Each number is 128 + 24 x the weight over the matrix's rms, rounded and kept within 0 to 255. Layers, rows and columns count from 0. Numbers have three digits each.

# layer 9 MLP down (transposed), 768x192, rms 0.176, rows 507-647, columns 96-143
116145123100131106108122126126087103132136120119148119100115077113152151125162168162090119123101141134113179102145112120100140087117139139115150
070121171107109136162122149123134101157150138123130138104126127082186148113128131162136143142131109092115141121114083150154105120127136136116099
176174092121110108146141148173108137092166138074145122160135102164143121108118129125162105130147127110099127142109113103147153152151155131106112
139109097146121134158162147115112151148122118155126158162154095133138150126135144142167136120121131128155093065100155122132121121115108109123145
082132123110128126110116133112134170106192113158118116084108161106143188132112149122126146121097127113130139125137145105115086158141116143090141
128121050090121112093100116137163146151138124149144138133175124128155112124122130111149137142118179128201139136156102115118120132136091139116108
127091104143150161126177129086096128172131132161127139113110109145124132121123161104111145126129116164131137079106118105116149112087107092083115
119107119140142151132088172129098088134149171138105153106170132134101088088138134109108134087113208119150118143077135150128094164155116123120146
123149143112121150087128131103173152137135075166130119134094158102146110142133168107146126103137139109081116131126109144152142144105082142152126
114124090138151135134131115127134163155141116126101181107114120154140138167170127086146074143098129129119148108111147105121128120129132143100136
110111123134140121144114143113089090160112094162127087140105110126171163163117086105132150104134119152071158091134088157111115132127127137104105
117123063133121100160089131153087134101140123105090127159112141180116094149122140137136100135136117145126168132144115142115151080126149120128126
134138115184104147143139111099144134103131144098105142087125140105128151116154095073100132139108120100125074166086115129161101117154080085123113
137178082164158102102140142140128129154127122130131093122113130107150106154119130104118104118151154151155125137100148069106152154160130127183160
153123176094146140123113173120133135143133149127100116088150096126086156112114125122138147127160117181101118126132146119121121158143164103093102
107124074094114126112103136132155123153137149123154158117116112094141156110124085150072109140098103112130148094122133093187110073146106181144131
108106095117138117148118138138138136123100159156126203130121114116072085160129156114137156104121110122132119152098143089170138130159135091141105
148144100099120113122131132127172155148112145096125149153095106115105117093117124129117150123114054150145122172118148149114121135098179148129105
112121149156136138079117179127120124125123143129119114131102107119184073158134113149103082148124128132144162124110131121096138136172084083100089
133134083169164120132147183129080130132153150103139155143107088139112150131146131132124140139133077154144160115077096144147131142180100107198118
111133120123117113119125134123125145119077117135086128125106103142069153161074064108131108099134119086141117133124144115100166125109110110103116
107145073129092126123121125166110089108148161090124121126126098140122159135140114170103128115145131127139119127120155112121130125118130141076134
120102092142129108117102107121147146140145133135135147166118132113151132105127113144133112128141139099129126116123108121180116100182120128124119
129128107139114119129128114148116143136117119125122138092145132161137122110166178134131099114087189113090136133120121148151076162124140123125097
106101142092132073136088134100143127114131128089121142159135153160170123129131101119145117136151110146140136124148143103132159098142147149170110
140128175158142110134142162123161107103123105150142144088152140149128155151112103150121144104065142134121134111143141085187138113109117088119099
129152057138088114126145194144136148140145138146133147100138146137153201137186141129166092148130147113114099130174130110106192099139103105128146
136106126093108125085104108143132182139078154140118142119132099121115178122147112121135115149145143102048140161145075096119164115150129158175146
153109081131146100163128100149148104112118176147141106078155117114131120118119157107120125111141139147156127117145181192146119178138183109073126
109160168143140138118091167141103137109084108153110137105117143141068144077129125150110136115131184117151133102118117153144091132093122122111154
107115144115120132099140115117142117138123152137146112140083123110130133139133138143119136127102129094129144127126157151162126159150137137124148
108131142160143131123142148168100153150135126124170100127076112147130134113120145115151135140143110160120082158116120138121104146088127110120125
090128139109127110056132094178145093135182093159159129138151174157124141157124118095156094126092101120162100155142134168126146139172112110118131
135108117141109118154120169114130092143165136153147117100130115149152155096140117109110134126117091124127145156105125132135144137136159124108108
108118125119114086113122123157152107128123154131119116120102074164210157128125118132101138173098147137190111100098133072133137133106154099101108
096127148114160106161108133109069103071145123164170109128127085159138084098166148104123107080093162146162152133089153141144133108110124155104099
165133107090132131131112135111114135108179146163127112138106140155140141150146166120133133088140126132125104141135145131160102123156135105156119
153134120139145122099137150109107119113107101110113117159079107146126067173119172122165126081153131137116126138140084116148161136119133120133158
112108111093131122109137111148063097126153129155067107120122088131174121135105127151163127112109142102138155115146153041165138166143167104113110
139068128129131143109117138154145039139145092130126114120206167159155132095118117126147114104114120108145120120101129117138115169145137110109133
107132152111110122142105133120105111134106137122129100132110152113165075083177140089141132109135089115143125129103172130117141083155116117113113
122142144128113113128098098122136142134112119122126117148099142133075138124132118135113137124159151169130089067096106119101145110118092118121152
119104123106128154139130135163093114153142150138131139131124164164165087123110183143197137129083137113131094099125149141152162144085143140151128
120137112173137125122144129126157138127134092102140131170156096094128126098100135102106160166154139130128123132119091133141155125124125125118105
120147109149120109102150129082126119155122154112134124114094136139132143134110154165132137137157155077131140149191090136135115140135151089117098
130091116136162158164119125117155115161100105102137133131108124087158134152124124116144090165108160142135103141147140133137156147112100141173088
110138139111103162072099110130091138157148118129159107164159150164149176103116122137114159147122068140202152178151112131119114113106101111148118
143088184101149135132097110169126149106113149126155124135113111101096123060125130105095099163165138124119134143083102140185129110128137158121154
119168111121129132151162085137104156140165121174099150134102121107105170115121138118139137135137155137066113126149128144161170121100096131103096
103126137143103191139119147094126164131116153139125082111139164104138133123124087127129144127146122160105094165086110164105170124170132087118114
156116097127149133098164166129166116119203108153133146185092100127158123105165158107118150084172102137183150116134143121156145074095176127118175
169138127108124099117144166153131116149166118131144121095131120144132142172156117139150122132149047128150110147104131094157085111144123151130128
128082097174109081162118124139111171157136125123135114136133101144143152130111091153106147106109113146107148112123133101151170148100091185143136
121136154139144108142126133162126112128118111145135169127183153105164142135097095142129115141103146090169114079127088144139144157136146128131140
119158061116140126097159103120119071120113115141116114106156137145118095106152154130138092126129167115118117124121131121114119126108113115105139
143119114087104145130109124161133137182134133171125131128112123181125160128115131107146127113136133151119156075126107119123116155138163173128081
101105157141109128094107113114124160143121144053129134161085140147135119108145137158107125145106149155128136144121128106096136138152115119126134
087111130149127092168142114106147091118157157150117115178125163159144177112102132151102195129147121121143146133133158072097143118145102129122154
160130151117111075082115137152149112118140108130092154109150133145181112136140144140094135095157112129092100128141170109113117114126138128136093
132094164150136151097123138126133106170185110150104158122138156124057121104088145131146131086125132110099157135142123131174108117116125117119126
141149142108123114124148145108113107095151109134136120155160129123115106093114130137123136133108120213116132125136134129079165150132133093086135
141133187104148137136143115075100112101103084117120155124151121115096146121096100145088109174145123154121129109111150082129160105085119102105151
167136128167109136140149124098123101138140114111132126157118117131133127182154128139104117168138109105141108146130154156109126066092120129139142
140141058192117101150160131090117074147137082167103131122117174140120132136158131111166118117131175132118086158103139141107111123136151118109150
144149111117128119135081125148158110115115135129133139104099155074136109126146187128115106095136141133125095123123153142087077171139108144119187
112147124142156147160146109131128070143149150071135127128184155124190074088144095185169172135149145110110082095152122145124139152091102121080094
111082126141088115086154180160144094171124130140108128128104124130131105084166148131114119125128107128120126075138141138131145135153143123120125
115081130138133145101091102126122114146142124115115190125144136135143131129146145110086098106110134137131092127087126131179056133084172124151120
163168124112142129132107067125140112155119142130140229147143110159128123120126132169143144147127074130126072110139122102119113093152146091093110
150178145136146136111131137139112132126149153117110104138129142102184100128151195125131106133108135119125129162098145160129128119140135130132136
132124104157144135063102142148102107111129163071047115123107128104120149127133096137134118145141117105122132185130131153135129129137157097133131
116145142142140145139117150110152119115129116124163140134092066093123126152103115122136126147111081123108155140085110133138101072154158124125089
126108148155104137117124115134137174125127137124128158093147131162094102056148147104141094112135128136127138137122095161131140143105122118106134
105099153129134085115062181174115150166124107131129137099140127099156142145128089099123143140123127128108129115148110129160143149163143127161115
138102184119117103142128067088119151090140127124132127119123081117149152095119150104164159162107115130123114131151099150116080145150143165144112
091112128114126131106130151141140108098133113134170098090127056121157121125122120139143101050114097148106123150156129163118105149104153134090113
151137135113133126102114162142161115100113108143138135133162127102132107148114159100108144109106151138130136132123092120146117142143124135118157
117119112141165082100111134099139116112172129122117095147111149145144128155096177134110117118140144116136109161122145120108103110152158123153110
129158139140124163141099098117145143152151161181095145145156154121148138122142138150136158131111136122110141154074088126115145114120153113136104
102139127127126159166090103139134148145149159128124113122122104114135080107116146147113150126159097138115109143122128102118116098133108130128175
128145122172148128133126112135138101076125137143120117123110094127138141108106154107124127097120168058124154093136142132120181120095180141108083
167178129122110093123155126127204127148097151112138122160140163123135136131114141094153090111145129074148124156110158126122097111117157121139144
103123111159120116137101107146145182147130122148142131154144126103125181115076161109137163131100098094129115146099098097158161135145147117147118
132086131135120124133109104112106094134140135127136133154194128141113134103116125116125147185136112096121099150112175132112158117164131161099125
131126142107094143124112134095136134131102120118130109107140134079146124086102141136148149147116147121122149163129139079111105107121108142170128
108150138096112137124142144138119160138113098091110155133153136131116139150107162108110162109140128155117134135121092132107124138119133120103128
118181162101119118136127127151110095157114127138159132095127149140114111118114104158121118125137092106121126123128117127123104170157153123114163
133120165086147163146117117180125106120153157123114181159109177114134108087164136124128132110123139087160130137118113130169083128086144140097156
138164169123131079144143163123139105169151128116108112125102075183125120112118108146154131151128142117060180089132127095124128153146135079153111
136146126126099095149151119140093111153099145106082111095101163096139140101098182139131171077109125143171162157140118174148113106110154154107144
144083127177122123150205187183133109146107128181107146144148117142096114118123121086102144135158136089109120110149113107135114099141127141136099
139148098141097146095121094152149163133207123134186139119106137120108139116124119144107131127076122102069177154160111148150121107137132123085089
115135134090109150141134150129149104139131129123082175102127102150116103171148138118153125115158146143134124089123146106121151152123152155166121
114149119130119123142113130173111176145147101121126138179146118111112120140179171136130160142146097190142120125116123118159109061132118121141105
150134138147148100144168098069128107145127181141129145136100124115157116162124110118120126100100104095133133099066151107136081086159116118118129
135162074106123151151096157114116085107127128154104118102149154115125111168119137152134143151105146075129168123163127098112151099135159115101129
139141158120141142120162177132132125133155088131108090127143121146199144067149161179150130146135117130132108089134133140087086118129170111134183
162144126208098072134121133109144100080119129164113132110132130093137134160071088113125169108110160118113131141131124137136168133135113146146127
155056107120136148165111095130155150141117135115149158112136105112186140140159107114112099107124103123139129151138103166116113136110120152114136
138132137139119099161165141089201103099138139144132099119140136121150161140127157124177138136159109096134107139108153126148114126123153158133150
118159117131113136122132149120115161139130143137104143113120104093109117123105121131103112189145154097132127149095159105129120161116116152102138
140126168125133101100138155098117113126175157164086129115126159125140139111147154107097126094113147131107092137175109097119154147091140100160154
186103123104153103114104134149125124145111129135160116111149126127129132163147124115124111132114116146123137155116102101137123116077142115114114
138096095108141059121130137136144141143103162114114135123120157120129128115153153138171126150160178121137109124146176090127102119107135149106130
120098112131141147108120149128127122132137143128125159124176123113129109122139129133115126137129152149161153103125158118129142127128152146158117
126127129139076150093120105130086097100147093166138106153112132143123174101097142155114142110134177136120135089124118106146128116081124111113101
092123119095130119108116145072156138127137155144064112111131094149171146119117119168065137148150130113131125135086156168139153138113140157113146
138100130115124144105147064121108132117120115120098162129102123151144137165145134111141122126147075113156139121176132129114113110155147114123128
148129147131139116160108131155145168112146125133118120146120157111120130104121120160105119108121114125146148150130142163138080061130140118098103
148083117103139128134138140135106074141086138095069126113137093106151130069105156119111140137114113165145092087113145152132154114111098108109135
125140140118144108140140147070101103115121150118121158118127082120114158124095096139109107124120140150134124107130117126098130159163115100128110
153109137092114138109139107124120108156113146100134122164112139130154155115154128113145127146135150148110116167148119122143109137101138130122107
180080122132167131063180116102105100116083150125119096144131131144198135123123135144100149103122141132147156135144136127122172140123112128130127
130104114152156124145111144115106114116136156121134146176147133151169090113111159155116138135123105169115153084140158133111110090148121123145137
154167123105149125077126117136172126144106134124131120129117122104113081139133123111109154134117140124131084123119115091127115130134117136142135
125131120133139131116170094137156144142144134129040117118116119106159119124138105112140145076131117161127137162205142123149128135144114148135108
146138108082131156138182128157113182104122125155117143156109133141121118098128128122102164120097132122137128131136096135148168156163119103116171
117114096121147154109129120136112111090145121145094124134170089131135134105137150079123162106145122102108159097127129076115084112148154150113152
144116117073101106098124092169150138132126113160128130108184146131093149119144127112117157105160149171118127118153151128144145114094144084121133
145091147160125120123126091109118095105122122106158167138118098115089142133109131187096147094146133163119132153116079119161118122130135088140119
112174111092121100133156094124144150132158132148157115104128141064078149157135080179156127109120149142128107108114143118093123116133125110120141
123169150154146105113137115126124130137156125184153088119110132103159153107075062145100125096100159105113148130158116136108118134102112103100133
144136106104104077167119046130133129114151123097133120117103140125154066113138157129109129136126113078115145123135152125140138150150125127161192
140175133110158135111102116149146072117133113156092123119128148072137131147132125115104145101129151137131120149149116067141152107119112137145101
131103110142119107053127116107115123158136150139150137097126115170099128127134106143201133132089104187160085131146105094127125103137100135144092
128154130160134125153113135130125143130100117117120151133108154137131116114143147114106166110162134123123089111125109130099117072122160109133151
151140099086125151136132157116097138137121116110148127130115097121111104115096126109177133132112167124144116122155142156125141168104116115151093
160100133106107105147113148131137121156121096075139114112117093126183141170131107115135156127131121171176161107129114129103132116130126155153108
100127146126096110120121080100116095139135101114170122108101098135067168152138134135124115139147106105173146098116106150166128127142132116116127
142166142164148111139143121153160137114131154144114113138114142085121110120125108175117119068171136116131131110105128200163124121103136105128146
103050144145166113149090135150076115128099167133123103070108110129116073113122123092136105093184144127126105135095118101140159119158121146138133
139151122123113126125139139144123145157119149131166138166101128116130066123089136099121116148087144088178112143086155144121079136138178121131123
145133135106131148130123110133114136067144124112132149089118092149091113124120069134109129121150105098133140098103125106137123111148163135109092
128109128094130131137133132137162135107129105119094118155132125095121156113123153101114149112121107139149132169076140133159147153132110147145110
132137124113123170094138130101095149116139178123146123123153136130124110139079146054179121078106116121122133117120095071133154157097130079122109
113124096121131133166093143125101111112137108121164139118160132165172152113162143122134135082146119129124151129155122091124095158155160138144118
104119090124155085133121172136103136130075113141158139072157154113114105115119125145104130099143120144115095089136131118124097167131166106115169
128081179123151135147083170094110084132162123142134109139141110156122125099106125092128126113121124164118125107135157155130127127145095127105114
084161134165159135127142152132143173118097152136156115126125138113114134150135116133112132109160113092123165114141099102109132121100138148130141
148089138133121120111167115160111108160108126081131134128147107108102096115106150119144119124130159120179137111131133132129136163127115122116130
111139116104149150156130141133164123167095111092115119123063132152085087156147124075044094109121123152118150160129098171135117068133125106129148
# layer 9 MLP up, 768x192, rms 0.168, rows 508-648, columns 96-143
135150163098154094149118115124166138150104098092139131150123127151077200108161114168097126099132157093125128134104135118135138128175087096123119
146132154104118089113136158093111119156116118129120140171137110144123136099087120138170114125107104154130105148136114147148118131155129138109124
122111166106134144118142124104170117126127141125106134142166121106101143129128120136092127121114109105156113148146122137107110132152128147142076
121108167123151131147129126109140149147101168099111162152159110144103107105107133108109112132167104119124115135102090143101124110137128138129105
142118169161142130121153107052095147145120105122088155093084117100085132134131105150122111159120139174092105161126135117122113121150134146126113
147138141104130103135161131170100127139159132124068149138123130130166145171102128102104099166141162085132110133120153111107083143110117145143130
133125106155136107091124139143151135148126059125171107139121143118136151110179141148143093122128155160144121130170155128089132129122133190133125
113125157141133116131124143100098113136094159109142169151097120082112115118112135090129152166082121104105108155178161130129119161071100149121126
153133144113129115088131107120072125137118125144145107101126112099117125143137154130079169122165122114141082134088123154125129112117128126108150
130122141113121161134092145118140114169128102116140084145121121111110145101104149139112124150173139100122068141128169073103176139130137107063110
130118149098100143120181095161137123148115110125156117141147118086095119134170107128142082136146138083107111142119146115137124121152122107139117
131112108137182132156151158140121124116128093124115166126105133127129136159154112122128144170167146110109151142139141108156128115148134119129123
118162143130126116113128153100158135136133146095149116139119098132141138109139151112090133115175118134099139154087156112089155116102111170151133
137124171143139142116083149103157183131112104099131161150123126100126162153005096135120144148160167119085135124143110153127128135126119122129119
150109167195161112140115123157084126117128102142131103125126145139087125132137103106169144111166151147142130132147108138129141111144146095076058
111111113067082145148127129122139110131123140149112089132132157074104111102163114075167134121132131106123177107165130125149105119135125154150098
170161126101083116121196145085143116131119150126108130112122121089149145131202154180087137151115145124095118145159121119142112129151109129116043
130166138148153128091071187134173147112171103113147070136117106132117122161144183122110112141154153085154134152134108116118142148124137077079047
146165129121127122123169082138141117140092101111173095110158127134109142079132108164126147120164131134178145119042152103174098106116156142106119
116110164141133131167158105115114152191160134093162159142155125123141121114175153167125110132143174178151127128124117122118142149144141148145114
175127188064138101167117131101126151138117153169124157159121131130122145117128141078124115162127166174162118114104119137117131165113128124114121
141111142090131138161140163129119108122119118133128124105130117095120133130096127092121147143114130155137137104136137124089111162077148141108114
133125135097146133128135100157144171129103158125155126092161189138099116110113134178149139119112142145152102108128145077134123134126123126096092
117131142130120183116138112118115156106136136146112112120124074096090143145120103109124118114106185109111145140093124181111067169135148149090131
155133131114124171150162101128097161124141156083123152150120132114150154098084143132133112125134124181129130113080107144140116176144130134162112
127133120150140125118106119152150151093097149080136120167115137129155143158165091103143127125109171140132130147160122161094148129126137119144156
142096145143141148118127148170135123116084096148165113141159098146109134120091085129136148134086147143138143143073130132131162143128116129081122
127105141117114128119124154131139154143103141121150116141147113108136112150176155133118112141157124128147117134146124093158166126133164150158118
156078109151103125132116121145151095127120112203147121128107190099112158089164136214129090120095180106142124139137113146124106117112141112092135
166120090148153120167058137141115137152134118098103171103111111110128100105128132115138132152125116092108089087143138105105180117105117130128085
139097106116125140148122130110128111111138123103102138188146121122132136118151097118132126128108145081135196128082109138149127117162130111116180
071144061160167211133110153129142200115082143160090116143120140136144103126118159113175148167092138132183153110124142104127114111107104168091120
158107082101124161065164113171141124138097132124111134134112152126052076103124116152149112091155156150091135075128122136127141143130130140133133
128141175110111152154112143136149117113096134152104114132117158166081096147108120118150133118132169071084151087092121198143125136157106148145133
137152129127106154095128159130099134138149111123180147091132133139155103187118122143110112118142089113119137121135101129151104110090108131120118
135127121140134133123081110136089160131098161128126122140144112114107108106099114152161112170133102129147173120118121102113146130118131127106165
082138117183129145116103123114147163124127176132088110130093130121120119170143133135104108168112142165133133095135162085120138117079163112151117
088112130067120127166085103146137165139129149120096102173133118123140085133129130130123119155137161141124145129121156133143136135132119101106125
102138118081135128118150148099139139122143128115091124145103113114109135150120140136098135132117169124110157124116106134131123103120117201130126
097135105122158173169132150134141136115133082143121125130112134138190123175132122104137179147157134104166130128136164115140109158137125159130110
161100149106140153153132133122155136107133190112124165142156145121090139116098159080125108128133180146127144165079157139154122131084141150103089
128136149132118112131133106093147085126080148114084190145124180056078127150139133140122090109129133157114133125110110119114113094144126144139133
164110155174120114123170130103115139140126130139105112144119158115123149161159094138116147092140125128099121120126151119130124137118108149101123
138140142131118129134115109092111151170135152159146138160111105119132118100141156150136110095133134149108137089161124104128101110122171140119128
119110177089113128120106115138135175180144149142132110103162120101101093126120145119143153081161135116099177094116124151147122076196130147095153
123126159129107151120129129101164110166143118155158131151142143132148186128102141135110102129101125143166103079131113175103154135165173112109066
143119107153150156156155111130119126138138131117122124116101154123139115119155141158126097130108142134146110082150153102151125135077124117122130
125143142108098156120074104147135127116148130093170091082095128107128105123120170127117104090166113134138125125123151119096080143130125115157130
124152088101141121135133130138121112135136095124104181116137141145120166097137143121097128143094159119177177131120152108094086157158120143158122
102147125124141111110054106116157147074121119127141137203138114114152164152133153155130144122105109161120164116170163131120114105109153149148131
129110102118166122097132133146120138129114123083105119185076127125109085127149112131139123077102144089142109138106132093136148131117096145096126
048173125140097117097126094125145121092100169086096117104114106146099161125145142159171091154112075081113123157162133134104120149109149136117152
164130119140105147146116147094115155098137101146135057099090114153117135136147106121128139134158162128100132156170147153148140108132110162140121
125119170087128134170113118140111132134082108134140117129127131170113154106159132097175149105149105099125103106175125130140141104179133138127099
118134111121123096145125139115132136110137097107093202126139108161115099115105126162137103185115139173120119084145137108137163126123115087101125
086120127149140147117138148141124146108149139137173129149146121113108131092138122128104111183095126128127144095145124097098105150126121191139136
172117112175135170137104149132135111160071125114175131138131172114102118086155108116152095133089151180146116153107097176081132143112106082107101
121129099130158174160152123149128125149154115053129140109150100140102120132127099116185109157127163148189150138097107166169133148134117117117075
116157113080151130128106176138117105121122157163124087160088144064155179132129119148142097105159133172120124083136081159138115090139154120135124
108093109148099144144132135163130181165108157133167138144122160159182162104153148185150120135133156080182132147094123139187085140120132151145104
131124149105120177134138112148188143116145139112118085138146146148122112089122172127156126135139103126126100149157131101132133118172130109101117
139130156103138109120105155133071116151111123131113138116096135084118146078198139145115112112173136135131134142110124112132161143131111157125124
108103175102116144164099155140150118123062136099157149116154100152124129106064149123097154122108115122148129138113124155182103134107146131101074
133124164129102120104122108110108104138110161129137153103199111136149149113105175137149143107111139136128139152125090163113137082104129118128115
137151124125138139150082205130142117129120170094119124129127128139092131125140144108159137139104120099151146121130088162128168149071091178113106
136172123103132114127148123117134148108136182109148115104126104118121141126083138140137091150129115142184134131124122111111113139156120105147149
108112128122126107136060106117115120179112175131141127175154145119157115155104131099148141126136204130125142154150137165090096126104145088149134
186168118161122136175128132116172138140149146112140147153093139153120127108118148141137125155099125174129146132168161057119125107112133120127128
119078160119169102159081138101093147120110154133072120148147120099130137122146126162158159119124094111127186184117115130105115099147165125106151
091137118146128089135172113106142116130140150159113128144082106094118106128133103160126113168133113112119137145118142125126116125093166138131108
143149152129129123131143090117163100152112151094122129121142144141150198114146156136114099156197115159138171153160154109146108142124141133064115
104155149140086141114118105111114126171122119103128101154130126129101146164127128116117162132145124136124074139131116141115121171135116124110132
088135085123105178168078114127147107071129136122176113144132125155126151162123140133117138145052144150111114118123104109141116130115129141108122
139143087152097128142106145126118126121119104154114127112145141090108101116127102136112144084154137140158154070142149125153155105131121130125140
158153163138112148110158148155127162147162145159138128120126171128085114104143129102084152168140167100108152133139127154082099111109120078104159
146129122205107121127144111123165128118067183140099110147134165074136110100100109140123140195108138114106152115116100150139125108115113111103147
101122080142084157111126131152134128154108116109126112096096165119126122100136151120133128117152164116139134146130119138107111145118140091120133
130116162135155107136137100126103122168142168118141072137121128185134119148116168139176087127165125155137099155110120093092134099113142072133119
135110183133124108067118155104116134121155153153120123086098137073126139104137122152154146102090186150111047133105091127120089104105132122119123
132096110131117151127098165126134149154156100109133149118154138138133143143110146127160106128120161146162096138140136085119102117142150128121154
144111121106142128123130161129132115151125141136141097067106134121153112131095139138131130115118177206114137144125135175096120140110150140145119
106146086133125170121138114154098102128109116106115144137125134107129077135113186136163115163146144147129161138114108113097110148138141185138157
108137115135134135121127111127131151155134096146178094119134140124091137133096159139121096106158136169158144131089103119159111121082136110134105
130127152128143118146118151161128144158088112129091159124160116155144122126160158134127144123139110116140129121114138146139128111116114123104151
140141151169139168115154137105074159157134097119156116168110135167115052134116156133162106118163146138119138176116124141102111137115094071101154
160150127132148113160139070091136145112124111120170153140088127083127116157147135083128150135103147146164144138165126124090112153119164129104099
118125083132102118148112101069117115108111146159136125119126082087156116169154088119150110126122103093126151133135168113034145123123079113141137
095138056102118110106095147141178153098123104120145112145091103114125130152119145079125104125130128132150140170129139123109123105114168112124152
166132073140110136123104166128170169123069152108120115115099121101151112122134155132128100089162114141143113151135127130145090098118112081106114
150102110122131125151115149144138130158120142132224137163136152150150144139134152119098136133119129095110138131198140135111119158111094162156123
136155133099117155125121084140123128129169119131107097108140167135084130118135112178136113127040122105097162104178143123107112148121141145134114
116152135104115123115160130110144141099113151101125165126104134104113084129187118153115115145144151115141125127138158159145078156123141143103097
132144138183101138095148109068147128092137175142132112115150132147153141089104093131126099128121145142152129106110113129147163133131130104116077
102149135111110081123088105113132101108143138094140157171139128147093157168150126162128091126129129144107094179121099151174123122104162122128138
121094149150152048081119110150112107139159150121159141144129148071119110106119121109119108156137165145115131138124123093116133110100174128127118
120165133109176114141122151085142133112111104125143089160129102163133196158155137145133100148094122166132127146122129113095085114177117103183158
136153134148111149124110088099146148150092117119141126121153129178081121077123169142122125082119097127160104158111120171107090136119135159108095
102106152072124124076113121133147132165132113139117126117086167135104149180130106128145125092170134119188113086146137106130119142116121139132100
144160123119115128126121097126092108095096142149135166147119146149105120164134096176101155131136168144122126107114122096113116135116149121104137
120149128146134139171161123083077101193147127129137126127097134139095133105131112123139132116086134145154135115146104129119124127133195138148125
147123088132144157064110129128140116101157119103125141127115138116124139138111107076127112126133115087141144082090157125117091115157107134085147
108111164137128103106149147156120117114112141159117117109124114125130163096117127130123055120134146121122131117148150140127143146130096154157130
140117103193130121159113123091133089100119101163116135129115110100116118112133139131138110115128078087138144133150162110102089144149191130155110
155130143126142165111149148093134164134144059099124125123087124168173148126125136152117134116118112095122107144175109166124128145132146129146159
179127175110167114123152145130167172144111169087111112098142132048167097141155126122128143140117122117127140134125120119135115101161138140132145
109125152141134138117103142113134131171106139159147132105131125142159125116102146158124142137107173107109128134133118133122117167145160112140135
114121133125127149117110150163138114139197096110159126145109177119110120141056126129149123115122162133148108104130156139154157135105123106137101
178148154127105111096134123136119143105108129110145144105108105102139110073104136103125090130200138138162178163135130186151113123134108155145164
121148088148112161178129112142119110116106123123115121139153118093129125107109122096111126151114113135174116133102134099125150129130142165146142
140147107147127111148138139120170118127120136087126149175143116137109120128138136121125128124094195163158148156116118129126183153104131155109135
126144089163170113119121157124117119134134081146116163101141101106105137135142144154155144132144149114180147103093113138112065091110145093109150
121143146101094124165115110103152099096103123110094109077157132138114104120128129137117153110098128130170112097142135115131123159058144158151127
112137127107104145102109139163159138164108084153136137074142125118096108141139096118100141135140185101135121115130125140104145152146140192130113
093136130132146106123155130123089078126144152160132126138078153153112154125148110111162114118119117152149132124132145143121118120129131119161140
094130197174138147120131112118104156142079152139124129150125135119128090119116141194077149167143139125092125111117073153127149147099156159148107
115143129124148150134107112131131088118107137134136087108155093175128174118117108079147086111112150133124202113130123142131146149173103115123142
159129136108140104115126113142101151138084135121143086145146086090150078129161144138107115103130122121144092107137108156134148165103128118115114
137109144144190146159134144104161145115133110101135122133113131124180145156141111111107113148067160153123161169132124086097204128171136142194112
099090125098150133125098104128152156080120108138149132151151178145129120118118094112130078149126120130120166103129128124086133090152106121143122
084131163203095115108073167132106144124142138116136111130118104106154110129125082128086191102123141129118133070126115118111154115139138157128138
125136124131098101107118103105137128155103088128166123133123143117108155132139101148161097130186169137134124136093116108177079127140118125115108
168146117137149141155141088172151132122124160163112059177125136163146157088173150127123118129092133117156119164118187101126098081134183090136130
113147123152102138153151177107158137097109162140123140133174141161128139090120134114153100142124141152168135124116135138139094142070109140145117
084137131112111067074138105151112143140145124145144158136152144136129114140115113159123139185084133131122114175125140185106158109114097172110095
077127144121119146110082132127125153130155115103148129111109110133141150151116139141157090098100166125087164180139094104127156126142141125119095
108154115107145160082170124178151183152113108183157116125137151119114170116102091146126120137121124179114107134100151102127108111115139116173142
154100087106134118127125158117096137121144089121142136105127130121141133122146126127127128104143203102121137119129140101133111149164113143122121
124133149148139154161112133140139109164150165124156117132135128088142139162120128107129170141123134139116098127149152119113112122161131127138130
151180150136145149140151148143135139183118150095134104097143138129107132092126146129168087163144139152123128079158119124099161141132186119113133
127165139161112134167123163119126108124141112136135093142132121120131190115103102107148111181101139116121112123151106153131103136161162144121134
076123114173108101132103098112130156121135118118154104097099109158152143136127129154168164131121138145072122121093197154124131119135101153142087
126135123172147158096106110091120122138115135147145137146116133117138114156143082147140104125153104114138140104145111098130146120106100105122166
155127134113134110113108141147147140127146107101143091104146118118123121111138145121140165104134173137089135123133155112112126145126102130094151
159166091119087117132136131132126142149124104058117141120177130131145128122197150124157121113173143096131149172144130125132185097128157079133151
122140128116076126094073125146144116141140162122134107111134113116100140133130158136175139080112110155143149135085126086106102140128117182125112
163122138151106151109131129130118106120133126158108140168122102098137136090151154180145066141170174123143145147111134154120110160121115106076122
162147129112135136163166088125145105167087095148161125109086097132126114163141087097141102135124132149100144105138146121160120142076150093171119
143121097114137119094133173170129116133124129151131158156165146113163142086175112152099081170125177124129109131100120145147128131104094132147117
114112160138111094170183150082180164104088046131072110128131141058168118156137105109125105113137132173162135108170153093122131150138129160101091
132160106137113156137150111076165114104097092098165146110150159131120141120184169160089152117090129128127118154109158114116150120140111088126145
084159148153119096157191103077120144096125149105123156173127141085091137146101149116135130127107122085101115143102162108088130164080080144147111